Each number is 500 + 25 x the weight over the matrix's rms, rounded and kept within 0 to 999. Layers, rows and columns count from 0. Numbers have three digits each.

# layer 7 attention value, 320x320, rms 0.0848, rows 54-96, columns 128-191
485461507499485504465503512509531506471502541502477502492506515514473527490468497545491524527483516495512486498510486517495474481510497515476505503502471503504461478464528478496498519513463491
522443530492528492528517495548502471497512512491502505472528484551551484516507532526523537485526476474528470542517498509507506513467487493470461512517448453493506495495517520507457500543490484
482495500533485473495530498485498500510457468495521506483474528522508493539547520460471502472552492498494469495470479498468562511473462498511495448516485515532521507477494496530472531531449483
512548480511512487500526563541486481543508521539530493512493465513497461517497488510526505490531480458471451493472509501492516495491494535500503510500549463528474485505494477501520489450522499
509492526490434493492529485513500465517509490495464505458493501517491483465476506456495503475518493492538505498500537451480510543461497522527521500491561492526499513515491517498469535501517468
521500499492490523515457488483518541534458479474496519495519536476486499499499490496529466521476442516510547456497511496524514500478497515463463504493502495532499518506461508485530515515479500
500493491560496484487496485500502478523538480527479514512533492467458467547497561479479487479515519511511488459518490468522520515505440487462499540484508463476491469501452478484482423498512488
487476517473468501486500488481493459498450498437468498539493523521510513549532506519474503505505513474540523502517497501515517532542515508544504459510457519468477506492532500557478527483487518
510534533503498543516515514521498476533488508475508525494505515483527480513537500529465473444509487504467500483498487472533485483484488484499514478495492513496531479495512512518495510484483423
496492514516458530477491498525495508493489520539494491497494499512519454533518549452501491510505498497504507514462516498517510516488525489470505489526498571487528516442569458532480443515504477
500510521507523462537457474496466522470518504560528479521473497528539457502496477543476479484501520472501499465497488502485474516472482493548498464477558518493502496498502513480494489513517482
503500559553508491483504454473515518469481525524445502473536505485475534493475489470521527519514509474508562463532514510480540484535536487501466514457509523526493533502514488493496526506498503
501472504516519495489510490548498494546505495464472484518513530471470506492465496485479521479526501490484487518507522454540482524504483476488477455519500488467463498521507499515469487482455526
530494485489496498448510505503520538512506527468489502534488518488525486503460465486538471501494516539516489502528473530496475494483503540498515504484502514486513512517528478500452496491468498
558494494500453495478517547529487523486506523527446491526542493489496493492514503491509479469565442503517507494533475510510453510472516515482508501491512523516469535505516528492414495512488458
493517471497480500512531463474518487519527512508481522500513504480514479515503455476507553490494533488483510487478504523519487500512558499537529569478519526494452507489506458492520484470486472
509477533464510540451499501510524527494502543499469510514492502497522481509511512466515483500489544528469542502487522484502540510566487468467474507456520525506530521488458499457500465545524492
454511463502491514465500510493486466504502502498480504488495500495505465494471507479490498452524496538454511507489513479455513508508518485512530465554499483520532503482508494461516519499517509
510498484503479487509461491509492489468498462514509524454503505488529515481468488545518483496529475509505493476501506492508500451510524448523537487482451526463519503499523519496472499500499478
461506490509498502490484519530493485506531522506496498509455520497542476576483485527477500499505490525503481492496458488484515471512494514517497483509518493482521504556513492501472495528488461
512512498512502503511521535500507523476500458523492474512491490526541510511479524526532525470478514523542462498521512518477485508532528495529484484464475483549534503512495525489500534509494466
564497522480476492482500517525473523526479505461505463482500522484500478512491495507504504501502517497499441476532521501487481474445500526505489475535489526527512525496485440479486512501523474
546489527499475485466484519521498536550482502489524474515530502512545462499491507472535487481491551506483511466486513439532536522475480487522515505533494526497524494508505478488515519469526433
466475513520480501481543539504493523506484480489537468530493485496508466505468507513523469533514508504510462453498522500508561499489512510480489446515528472474540485517482483506469511471497512
532503487467526501496508513497494531478483487502529509496535542489538494497456493550466498502500527501506495476473502532470455515522497505502546469520486481537507452513471468453498474542482455
484519489499463455522493487497496504458490513532476524480493494475455441454482487517520494508501523517508470505537513503487465477509498478494512517469512484526512497454500479492477513528504498
506469533545475521485487479530472516506497427485494530488498525507515559507500494445501461482502495531495541492534495484516478515523542477493425483492485474471520498500527481489514504535509485
489491500498510521493523505460485465505548465490460507491492477532492483484509536522511500501480493517509511534482517495452528529487507527528523477520511554459549459500465487507481547516516518
489476446493509559502540540561509493537542478488491503462461496545473494559501487533490520501485517487504504527517483455503543486466492499462458471472510502509538483515503493546496520511522490
507540482479462535504529490488467489489516519519474504532502509498524504538493498525486518513499446487486510485438501478526510527488467491521519553504487519524515512496524498465538524484508494
465518503453502487501513498494495491443504509487503470491508502469486516523488471544466487506506533515533547480482534484495471524494492496513470525490492518476496541519528507509524499521538512
518487525508531516508481492484509509525511526471535491453460504496503494516481466514489499494506475511454491486513463498504473467461492514483474503542503503481483491493535482484512512512508530
487463472511527499563522516500477523510503491534491474504517479518498503489488500491506481525499505493492556524506538485500498471507513498483520470490466462524456518470503517482484472514513475
525462462493506536510519484474522469498499544516525551489488559522463485496475497517482525505478463497515509504561511508523479489491526510517496483468490485510535500522534522505518506506499520
515473530505480535484564511528527492546483494512486524491513522495485479499535461495487518503518514478491487476525492476457520483508499511531463487532469517481522512491458494504517506519441500
497486496492506477470491488512460524471533529516488464497507516474484511462470501460491491528502467495545481465567501483496485530535508512493461492511510497485501503495493474513483491490506495
531495526553517484474513453542483496475527500462496505464533509510469476499521479489508519513494494522512521531540509531492474482486502458521455558492482494510529506512527478496499561509523462
488503525456517525479504486490473509446512511496483507466519454525490446527495525504443491491504512522559466511500475492523528504477515554503536485487522493502471487494505474494489519555511525
510481487502532516496508539517506472479467504499525481470483475554528462531480495487510509507534476469477532512507499540499526497509478473508496504550550519521503541493482525523479505484521493
489518463481503534463459514541488528490516498465512489492527474452477521468481478531511477492509508508501516465535485541509508537525536497546490529528477476526510471522480510487503529472493491
530544490496476462494487488503487489513506516456509492478438478495497521464503519441488484490519508480455498487504480493495484485472487478503529493545497478473527502460466490529516528534480471
491493512516508492464497454477545515496505480489513480540477499518511521500541462492506489496544457485506552491483511517536495481496520514506487505508499517450535478492552522549528546508452490
504457484462493482505502495503527490534483475492474502485508511546485512523481504521477498536471513520513519492529475504512488512469494502529529486472507501546480487480488476493500493525509470
# layer 7 attention output (transposed), 320x320, rms 0.0719, rows 54-96, columns 128-191
471500468483469529518514494495519492507499468497498507497468531501527440503502460484491451498489529497509531490509508492489482513512514435495485505494530464477475443465468520467485512527490501
522486517502472504544522504499479495510528480519492516509477498505520531483457479490502512521473549506479522520546468473496492487493543506518499483496559560492477490476518488498502490503500505
455533478505469528509485492479531493505497503508497520483544432509448440447494521543417511457496496518520505482515496526499491481490528515466525500530456517522501500513503496513499497526506479
481495485510482482501501488473529492498501511513470473493487479459518521441503539546428493518493513484485519508542489504513498463532459514501496501507511488461499478487512471495459446501477511
438472517509488540499479526476519515479525502507521485505515476520555478495509482495514495471498464507447513490504505506492511510506484501496493493544486560474490510504482524512525510487500490
507457502510512504489527487494475493539496495500482461471494484526483500528501521479495498503455485473489462513488492527428515521498524497527455525496503490486527488482529507521552451474555494
525521463498467525494485479525549463498498452486431501520481522506478526483484478446517473483502522503524527485502508489489495429470490541513505514488486545519531483471532505522504443536483500
464529502482485496473527499523457500483500518462488510498478506516547487550505565505482456483504551514537533484510512484486480507484539471521488483445532499513446451511479477538488470512462494
511536484507468526494489503491503542486501516517516478517524542508471505541502507501491489521527517520510466475490502522507488504474494491519490463446486519484463516508513509509491489505548505
502460489502507491491522507480486487502520503502521492512512495490482509511482524560467487455513483478523480479511490460504515492459500512511505529468520511514451497487495487484513507536531455
492504447475483462519492490471492510461519539527502531521472467459512484494511493547529480501494488483518548510540498466515500492514492486514504468445577515489490479516519522490488477505519518
480475531530489502504516475501513512484510509512497525504564503500513477471479444488504507515537506498487503481552506520537514500528521462530506535485515510519478512499523492502518494519503491
512502439499484492493494480531495518536467483528500459538514494498499504443499444535452476495466524510503457525513549452530470499504508505500494462494518501448505464494512509526486471477453506
487535544484507512493494498491511485543495494459493483497498477465484511495498480472481488487490505512568508462492484517533461475484493512475492486467488550472530515517521473474484491483470478
512509435493474475505493512511495490504513552463499548533564507474491528506536540512491455517524447482547492464528491481459466540490471480494508473539494546477485530452537497497455501527550470
489506517478509471509474499480524494497527530498497488507483516539511511484533490506510546527485529482466497470488515508482503511506531509509507529484526512485422460481456493498491475468475484
492507518474506524475503495501519528518518480481513505505486492497509513538505478491468506494497505500505536471493502519507530496524468491470475512480468494475470520466500482482518477505500495
476496456477477523458486497491507528502488538498453490502497500510509514530495482471477542458501487540507498484447503461501504472533524498489515514535490499507553510467521500493494502536540500
499497478493452492523462526478480514501502499501504513512506515533514528486463499509506502489524461495490475452537494534501535471489547479519513467529474504546513484492488526495501500525513508
454496475490493495459482559497507527516498505505477467486478517491507443549495498514510484522485487518505465508484462487476505463500495516493499466505502515503509472505479443523507522476498506
501511559518466474486516515510512519522504482527470511502505483507507511510444502513491505479503487492500487541492512466500472499535531472495508495534471459522519480531504495496491535519549463
525492542528452508488507562455520533483508523450503481524504479537538512462490469469473489520483569505500517523496484466489490477487496526472516487508524482511510505498475491498491538478524486
493517504495501504481496529511479512484502499479497488550548514512560448517488505502537509512459525504495514489486490475484514480482496480514497452526499505493538479531493501494522505502542476
489500504492470525475556548501476538491497503497527455485492522514536457487517536524499494523515488509484450475463520531491533497525470469499478485506518512515523463512509504527530501473504503
489539509467484511522543536496506541440511538495520509492554508531502520498469439517464491455482478492525496495483474509503501512504446503481548480513506431522505522530478476453510498495478470
471480541507516472501469466493496495464525499503488508517483525453465493494487514525503501494519535500441511495557502495474454476496459510499502478491495476491526509496475472479490506522511484
522473501514465478516486519487482531516515437463487547502470504471513523490552500415478502499499456514497515462501476470533509529487510517481471453471472463508516497493492518530529469480502497
494464510513504531503484479531491520537542479483485481486494511527515481485491525539501528460483506501527531547495493507489521532488485465490555511538488522505492501546491529538479548506495513
492503482465486521499503517523497465524511476479484475514498500547519493560508460522489457529478489477490463498548523497510517488502500485481443464484472510515542512551464448518463507499495487
517487488486470529503532511462492492489524533515517482482526473488509523540496471509528454502490527465524515476421528512522507521523475491496515551488503490539494483457539497443514508487515529
500533535541506465504535506499483502470513527476499487488448503471466540525469547513512462487489486523493531545496534510504469499490482482476522561496487498471505489491463523533498470524513511
510471493473509520476511498514494483515477500472561461483451487508478523493496508514495526518527527534471504483475494500536477476462495480503496506506499488513496508500503489466497525474493497
474474524495491497559524512543480523531479498513525497500488494502477502514479471504513481524484465521488528518514492460536521478490504548465526493497480503550483502492515524492522475527503476
500491441486520531458552480503522504466490484508515518500517544484484497464496514499496520487535480470460515488508492508516481489513494488480527502472498469512499503505505525486507523466477522
495482532476485542501512502525524468519472474497496529515523504512514465510505491515474518555534483521521491482515518478441480509509475497557474488530498519465492512514502524503517514534461487
518495556465506488514483487531479503512540520508487486480508530457507553469482507502491475509497506484520491466514539484532510533540534498482475523498512494514488505493509467508474504488537519
529493511530455462485479482491523517495496475468522480460501465525519498522486479497516518514471497489507503517499522478512506524481510445519489534456493486496533477537519490473479546491513474
511461524475515503496490428497533496470527531476491499496490500508511512499523530520488519466486478479521494501520507493531509486514511533464507536517497515506526451464490495493498508550541498
535504496485503488502461525540514482539472526488515499462522495515534500526481489518495505486514500478503515493502514510486512499544491495483475514518522482518529498481468506507502518447529493
454477496505501549477456527508435573501493508491509473522540480495488475483484471522508485493528496511489496487507513486525503503529547457498466553488484499494502528483461519492520504468524496
487532503451488459520492504483493501496498505478522459478470477479505530454483520519512468494530523511513504530500493466509490501488491499497543504499485461521514479438458506503538535556486499
490480490502537470462500476472526510504490490477492492552505487517497506519478463511549491488531457524495519503503504518530517477523511514518507535478517551491517509492485564510542529486471508
482523466481502507524508500503507520474489495512497471499505521498518515504472489558497537496471495513517504510478487488497483516505463477507520519500505514525480508482504485504486462497460473
# layer 7 attention query, 320x320, rms 0.0714, rows 64-127, columns 128-191
509528524509474536532521454521478496488473492526480525514475512484464497472511472487501482462498531544511473490528531514495495507501513507508478543501557549470494477512503482497504491507522468
479495480496528511529551485500497484489468496486493515522485495505490505488506489489522514515499463461483495511534537479501498480539494465491476496536508534499508497502493540495523477521499496
499471518466466490497474491506502482476488481531506494499497511512506483517553539520471490474487524499494505452489489515537520516503514481522496492481487479486492500511493500483465512493506519
486508510485523514509507476513507499498509480494509538516472495510512525522511472498487465503501503515508492502515490520506502514508516491484499545522524514505501477473491474481508501464498460
537518500518458532513510480512501499501500501518485507485528494482485483509501526525482474516496519514509499508479502467491499506486513480557521510486505513468516506503487485486481518515512505
503527516511536532530516506504497486490462534508511503501474504560462485509511514517485490482487520456500521515520497484523498490503485509503480476499513542504508475470500488469534491452533461
521482509481487468483503518476498473508526482482503487505494471514514493545503453504479466475499530490534476499503509494513524532491502505530495500485500476517483495484470474531477513476517516
516532498500504545512500500518495484525510503502512546487486503471532528495470484499511497496502510522514485480509502476501490479506491531510485500534543511471523445482482440508513480488505484
514478499515480516523499472513510511479522494498510536523531505494495506484509517514499521514501470531521495475495531473501514491458502491508505521510497506505496520516534508503485505518500526
508477518481534504497458516503505522484484557518502508514482495540484489511514510483478509506527500456504527499501472506505530506489500480488510486471485488495512493456480528479460518509486524
505496499468478520527513503473509483525516476520514507529489525509450484541525509524484517492485489465516524510503478470494483454504516503526492474498494535504486481498468519492489502508495498
487464522535520487537513491456508487486525502501506494482492470486511477509535475441496484469511526494493479483457462510498507501536549510480476465491459476489500506512512509498501471479540492
522491502496513478481512504504495508483480488498490487501498463516519497530501482482509513491483520496497504523497515510511517467499518497532495500484465507518539523508499510474514503483528485
501524513492485510502518521495510494501484467508495528524490523479494496513491468535500475502507542517481483489512486477497474522467508502546460488521519458501497478495504451522536496485488470
505492481511471518495533498483520536521526530496517499436487491462499538512533458462483504485538518521495461523485499471500536500498516513493491503466452466513533529491523501482491489519536482
503497492497468502519474498466529517469514537487509518485542508475557510459477503493506490522514517534522458453512549487476512533509503532480512530500552469480485505500495471544490471495515511
502472470521515509476484482530469498500443505498478523529485478521480426522510485476477501476493525495488520463519488533491486487499500509532505485507512547516529474479549489477501542479509526
509499498506491476487554526506495501527487510514498489523472479484533493508475511491491476503476488483508521484536487475508493505518508516484483475490507498504500503522496510534518507512467519
516497515541470515476558511488534446461490512565493522521502503513546462489493531511503533498476506501445532479520508497472481479497500515499506470532541478503479446507484453545539522465498510
499498497498492479513488493465507509482501508492476505495478518486482522501468486488564496492515498494517489511478521507473502531479517498546529486521483501475479499482520514483490466505519512
479484472494519510516492491493507510497512483494490496527510520500502523492484497517495492487521500518517505488504490495501486517527510477489482535519500523509525540515501520532488499520479465
503505494466556525515477487522500505522472518495511496539537496530459512511536529481476501496496469476503508494466442533520487478520480484505545501512441501543498489549505501464515514504502488
483492549543515535549495501542516467496500476458519511542481496573478490494477509485508521494499499511510496529494502521485492525512476505496532524556506548477481476507519461529548540497505480
506475458517551494495510497490492505548504501503496499503515489464476480493510466512488485481507474478493515529528482486484527509474526507490516484495480510486497533506536511475470521517484491
490523536491517495503509485485532481513545486475487494501497474522519479519460494512535497503529485514514506541492514477471524492497517530495525494507507495481480518480540503507519527491510525
504505487532511511511518497458527523486488495502469506488494521493512468484506485485497484469491477522548479504502561490488532530524522531532490468501535480470525497503472455546517499511484514
464507500453531487468510492509489479518505525516499471537534495475470492524487525463496526511519479490520521471528436538506493530498503497500538479505487495503509531530530551480464487533530476
539465497466484485501481520459518480469511504474494483523498490486532533518538502504504520484524541473508533491445493504490513481494536476503517513462459480517479491514488504494468506523517535
506509502504491457521527514518501486523436535520497530494512533501525517448474503513484467484523475474529505503530494467532524488472519536464563480521527485491527494508494527489524496472513487
535475484511491471523523536479517501485541446519513500504477463458542435469501505486525487497509500503468538471565522520524478486516580488481463461496518500517531520529508487487543470454485441
470476470504484511531493522546479502509461494469534497453465514559524501519478466523486522439476513476471523480565492486516507503466544521489537532493476525452537485529489506506519474507449493
493526526502492464508507481487508519499530514525520494486560450495506494498501476527496502496526510471478501460492513531495444433496533497477529471448500495534503495455518507463481514459496535
519520491490520532472501487497510472455482485512510498470507498506459524507579489450536458511514492473507479473484506519451513527529450475499491494475525483571502525550502493473484462507518469
431518468480529540505430531460512561545498516500512452508519492531480447527574465469464498516471547532527497478491489482445453509497490499491438483531487525480472478508496471490541493464469481
539496511494496526533570502499577447496536506511453467525522539554481532487495503518499494516542539494500477573505489497496482524472477490542512525517541483550479485481491520505494517483484515
487429494461567494444446503517488485520481449516521466536494497529502472535468526485511491569502520499509459520514514481448494495517494478529508509508493545527524531471473527506524452510556539
491498435427494517500495469508510497501478563478503446552533498534518537513510487471528477526476505471507503495472505493484510479505538481454577487430503478497515511483502515544479456545505484
480532484489512452487480546503490487481562467492480464549515489536486488508507506501526462474447512555469491495547484463544514486534491487557424452512487494529552473548490484487549503510460500
523487509453491468507489458515465544470485491496553542534496468438499526472549514441460515516478532489484479459485487542486507490528504438509526530503500500479497517472531513516483481532479532
502511508532443500501515517470548494477568499508502574439475511452502508500492554487477506525483523494481510495500495495536484512510537451496513503485470540516522489547460488482500492542538533
515525527513497500524524538507498508471531542463509491526452421554537529496423435524483469498498482527481470469493496489537468505499514552503500533467555451525495442501479507501489461517499521
463505511488493525485559450526508487526469506445515509474490505488468481488449514484484517476507474504538509492534539512532483511478497472563445450489526502507495539508525497495566526522484505
514476477426543512490549489564459517491507448501452499507506507499475560511482503555550506541536540474470508469513509542514487480507516459483538515496509509501576489511497502519479513478506459
492453496525493504513564517534488441531525534474509522502529496532466511471564475552450471522445511504514479536508492535524516518453527491490479514504516491482472482451450484506505510498517551
475529467544502499529502534457455493488474505511541437512550513547480457473506544487466497464477453513483492533521471559492576504535537500507462546525448503503505513454461580526495508521527503
513507511484505500541546487480538548484512514519511505527506526499458540461497514526519501535465514525491522507499503514433486471496503498498533517474421529490497491502530465502552451486548506
508532419477529483510532458473531464499501503468501521545452555513501479472522489501515493473529473549490501509457524557529467497496537488516500520470487469508479531504475527571505481492512454
485505521499514505500467524573471485554482530543552511509531510495518476493491480507482500512495526515482524513458540463518495451493466516517487478491540534458495529506497461495447529512508508
476518548545535522507506426476478464485534526561500482499548485488517504487479527472591462475456546461510507494517469515506487535470500531550494547491503487529485542525542508492436498539522468
496536503502490443459445486476498548500473466565519506433526497490524525483523479461514509515561466491491534529499523509534509497480508501536540548499493505484530507474504498517492508502528550
547450494494491565497567520435474490511514483525507513478517464498488511531474481485438499517521479509471546521514548515523476454461463476469517520520529520483517414460496533495540537510473479
500509527523534564426507493457510460543489522476455482538497494441499477546482499467542490465495510511481532506503497556471542488515502523530501505521495545529487479530582489482470501577491455
478463475527527504526473493522514520520485537473532479499531486498487504505565476496494500477516530469486457549502492496485528447529497524485479461479521555524505494533543496538447468510419599
459454554493517460519510515492493537464525493497466513481477516475488486462500544487504514458451459522519477498482501483500496537544511497560517485538511525500467499432494527450489457484504506
506515526539516530497488520512483501523511491476506548508496497474493543497496500477481480521471478512511467520455542491533509478505473552469432448511492512502479515539451483497485546501487440
483591503533444516415519522477488531541494531525487515531489495453464520455540516479498491512524428532549485490465550449537522498484525457482482484493555515504487486524488532540556533497485582
507493559477493446457526541498531514515467468547457473469506510567472522494475535545468495542443477542489496496498514485499466499481493506519496482513516470498535457510546492460533480489497469
529502488494486465466540483524516538454453485461512546494500516505460493459508490483460501520482511521523467462530496506514507530583505537510552439528468527466504459557500526519490521557546459
504493484498503455457542473541528469533551546472488504481477539484542527551507533532508530498538506505494456581492494496512487506484469521452516477514484511509477492480473468497486448526467452
533536450540502470550521498498497515533460487499509475497472490478466518504484481507460488487501485480413512507462536548495503522487474514454494549549507516489548464519523485546510533485547487
579474497481517509482507481468519482513535500479513488503576529468476465499496513507478518521476522496509493495551493536531498483506502519504472481488518467532482552500478480431499521538497519
453485490538545504591541518518489521497500551485463526450540519448439516482535506462488466529565460468520565505479511519495494478498538513496534552495502496438469455518536492523481526515500490
486523551478537513471532469525511460492469479483452482523561507463486457495515539541461481470509474508508508497538418491532558476496498515492481491498463455455468503487540446500503460568583453
489529513432524511500475520462474524477474489484456518474531531546501475548479526503481496505522475515484485483440547514506512459516452463538538498462480501486540463471489512473526487555451491
# layer 7 attention key, 320x320, rms 0.0731, rows 64-127, columns 128-191
499523501517499515484517478509514483538506502504506490506496497535532509470491508547505475475521503500501525511488485500506510508462452474474528498524487478502504522504497493477509505508493537
521489471513493494517499509491507452498526514528501529495485480478481497527467482481476515479533498521510506473550497470519512503474498513487504478537490535520537501499505481513549511461519456
477504521490484466513493492484490526511494490485521496515504516490544480520516476527515512516510536494491513509470528478474470488499509498492488505504517485506483484487483485497503496506478520
508554498534502521513483528481517500509493518504485504494487522503491502487481511495511507485495503515504525530496508438486503489464481487500500492525501512516500515505490509492504476508484538
484483509471452519500490487516491548500515474512521498512489512493518513517493489509515527517524504492519528491498519503468491498509534510491485511504489493477491508465516510490471477513500496
489509480513473502493488493480518479496493499550476534484504495499537491490505496500511500489506488536512503518531500477485507514458474508504507497523536487543497529525496529535528464497508480
477537520541516512485504504530525504541497510511464522514498519555482489491497515512475516475469501499522486495528496471506517501486485480516540486540496519494496529497505515525525512503486508
485505503491502519474529532504509461498489492523481547516508494543478495487473521494486490478494516510480489488533485497507527511498466518507527502511488508518512529496528465505527477489478512
480513469482510495516469465524470515512520457504529531501524508490491513523495536486473523508526501469501491484507495514497483513465510511509485485505494459478513509495475504494487499498493513
510500506473472516457482518474497537524509492495494477494503520482504484519517520528494509509466507476502516506468502472471458504524523521498474509474509483506487501502472538490476502503495501
510495498482500517497493483543486506503481511540473522514487501511530451531499462513491458518474536484515504489537482491508516495519498498507470476495492494509487510517520484496514494496480549
498530491471488482523472501491492540521489473496503481499482499505519493517505491527490500513495501478525534492508512496484516524487504445510514515511502535483475461499486536480473504489518506
494523505537506513480486497504502474490484525507465508457500514505475489490482533508507505466480507475502526482485522484492496526518482472500519493520513468506509498497495538535499494488529504
515518501507511510482498478506517448525513490494499503518516507531506483485496509486480462461505503511501498506524536516488533480507494533475544501555493509504510523497547481507518492495492515
496506523502520509493489506525501474499517500517493469485495485498449447517476528507471488518503483513513530494502495511464496521503492476477525492502504535457504524501543476481503492506543487
493509520490504468504516502475542491490505477494498500523493487511465445515506536479505487508510477515519518482501471516507482487518483533506515524494503498475493496496522457519499492492465496
517501501497460481510464518512485502491482501495511521511479526501508524504482477494492521480507481504495501512527536500511488530483496502515459509529515505513518478489504520523459469490485481
522494493474519524517494529494478485485476493502518483458469475514488482506476510541501486479495529509485498526470519512482536487509482522504487496490511471512494457504538474525493501507479542
506515500478471502509448499468498506515489520477529489494534503478548449507509514474536483474487498456513495463505491491491498482500461539505513503516503461466488486490483512480548517486494526
470475538518489464499515497522523559547480485477521490490508510441490545481474511532472518519510501489513507488495462531503490497487506486486495551450507502520512489525508489534511491487527487
508511508525517484492478541444496536487461476539518491484502497475540531507527490501447518505493494533507498502497532485516486516449547456484493503507476550512492510501502511485503496537491492
482477479474486460504489494496478509475474502495477514495522538508525555507524508488499517509507477480489490493505507479489495500490503463536489453493475501509511484501505567498463483493520483
502489482482466504475524508495504500502483479485509495500495483510521512491469527486498497479489498479501483527520476454505503497475491484555482503535473442550505506474505548499484502454516474
500514487527535518505537503509530525509504477536489470448541478472545541474513517516465531529508542503455491511499527542496486498470495488478518519459485475494504506532459482502509506525522484
500502508504488509449542533522508469494529445472521507503497482494480449487529487526499486498524528481504497494481481518524499482476475556498533517486531500514498545516483447514519503507480477
502505476514506494472495514522492502519481474515495479492543520499499476496503479506505507500502537499481538449527468514495482503502541498484476491520527493478511480496479497509504475510488492
503505527465511476533513490498489522515459486505469479480502489504490538484516494541478533508521525493502489524485493499517496506467512467520483507492499524486512447506520515506487511492501506
514530516546509499480538532532530532514514501484494493501513500494475468483510521524488515506476521499519507509519462525471501516521453473462521535481522476510508516536522470472516500511506535
448500518465511479499497491502533487498488527485491477504502493524479505501486491560512503529492486536517507487508505506489506514533472510540504487511480471489483496531493522485531509457516509
508516516519508454497495514523543516498495514520513472473488507490467494507495446511510508539509483482511462510465503511502500509512452495485513520544486497475482513507523485528519524477513528
495492497503520526516494476493484520496484513446541530470485517525534536493514495509490482495494542492462497527513511496456571501451516524533497488516471531523475480508504532539497534538557488
524506514463516496492471479487476452494482507486494497515483508500525486506531497490521490490521495507480515469512495507505456531480489505497514539469472519506511479529489495484532519514497515
494474513532513508484488483509567493503498510480489499430507500493548508538479463467499507550478483488490506469464511545540474506516475494513468468512514519498491533452530513498437507483586532
459464489489448508446480557528551459488490473522524495511492466527498454491512494544486526473474467498516508487535484487455494538477463451531425500487532473526510569527493483517496442482494495
493526472513513540544500484518528456474502517514498477524545511508460454529443498516460451473516539483541439496527452469459511508489490544503497462492535568470457505473518495488592471447474499
504510534487496490494527534544492436468461464467528489540440564523492530520515487549470493520473539458456532554525554519542533491482493485543518508517542503498552493518523531519495495515571462
515551498481469460515479498474530534528440535489505463499518478531489533501506490526435556533517513494483526527470457514459521492529487510501499477525529409517501463515535551508530489517514525
473500494511478541486485474501535484462514513548509502506482543461512503477475473499464483522504476545479492546522473491505543501480489450519489494506484503484526473467507498462471495521469521
493517505516460492531523489538456477558498526540527532491449487455490446495478548477518511503494458547532516509523501519455437511469523486450504521517502502453453498523600451517484486528465507
453487447536506507527490526470490524505541516483503460453551440469456520523558520468534485577524549489483528533521501534462542530521520496503494447497507491544468478527492534486487490557511511
449467463489513524530480528466444490408454509505553445528559479510532468540448465553450491489478537493458547554473524484519481554527532485442541519466529545451522444532464467463508500481472499
535410515527495495515492471513490529485520543520512489465502498489473510488432502490470509497529464538408526533537486510471488547494482523487515505525516457578530529533455446503454481464492483
522503470482488443450546499464487458527511474450547519497529488512548512532479498458539494514518587459538515480548536424488536516483468517443539468531501503505518523544457518514467513456494528
519493570479482461477480541485492432547501510515494473524494473468451501508558494488460409518505546491508481456525478507489520540481532515490523502539517472450475453504517521534502500504471517
394556499514519484462534464492473532530488443436473542471510482525530524465463474488489504473537469469528517501558454516485438478529490476485466507561506507517528472510526512493499521513462495
532491532498504538463517511494486481509523521506506514497522514436447504480497495461494508457502522545561493531495474537518519423485502488504556502463477500510438499452538530518437468510463466
487472488501541520520479519553474511540453465545472507462485493523493535456459561468494510469457519535494470496550487506489507535457516506527540511515521531447510520522513504417526549495531467
494472526510516500499481480507482483528470530517544534550525532483516493479508469465511503527499487496527527532494492455480518510500499601572553492508484461500500479489530507461463454528495521
537497503554533510548512536457436492505495458518519503479519527531462558505505551521511444490545514440526498424485486488526504537472464517500527538470489485529498550477523517478475523445507500
482497512459491486445486549489499443460453554522510479486476500446467474481519495466518523452531497458450544549561446495502490535515535490463517485526512471504553547412527468524493477514521472
505496498493448501459474504528499481443507429537475492473454502484508501566475470527477529522499483534507506463538480453499506476531524471531524540483542517582456528496436499483460518506472519
475482448472549493539513467496513529507473508511476559468507484485473488524465448507458487483504499508457490467489471496437472484519490545520475509572491479479468518521484529528509441505444486
501493486477510498482530491507520459494508533515523500528496472522428468495514461510487524472519530490539500497532509489517515523433497442530480454487516506496497496478442442524481442547471486
452550538509506505479486508491501475472514493497525523526507491472517485514484519514538514490499469489472532526513502527473516475516541529512523471474542497515513490500542537405536470502526493
458555511512488455586483480465523506433471513515488488531501516528508543497451450434559506505502429506504488481464508500480517512514521496476469517511482493445545489544453478482510544507457471
510500530527519539543491522495504562499496468515495526557472528457482467463511511470569506581536527505520491505551517529499492516486486493492474424502523493485522589487499505515537482501469492
509526531467533480492507534487533461478501498528519467514474562487563491520490520497481498467423484499543522547517541478545511493463508489525487505493546503492517497463444512558483487514494483
448449507488516458513541412545481481437456502475514493461554465516502443461464446495496543428509522544509455534517466532463500499526478485514533514515471503512460520590485545482471528551514512
515531501506500501483455520520476510504533523446522527518484470545486532493524492492449539474506511536516505531467511511448538507492456545460487505453551520500496549503434531525481453540463485
489543460489467483531427505495496496518491480444517535490517463474509501539458487480489545509484515469512468484486541454496508495514498564515505504471525485478479513492530493504474487482557515
514499451504541515469478509486496497538530479519483571551527478484434519448534532544430527504491483558512491472470484489532508426527497474484501500520496524426537528514456520439444509501489537
470475499466505495530505526505519441477486525515479521481483508486490555486483455451439547487451497449504533544484513534495496532506526467479512496528516512515500531531502462522500501509539487
502462469498508444549473457524502522516504473485452450548481486511478544485496491519492454500480498456545517483479501473475491464476410542514506472487480521548499507475499474498487460511511485
537471520477531498494491505507534555506499533482489516489512480512541490526501461509468506503523488495479466509479494522470535532581503525470491525519528428464534531503510467490480489537469462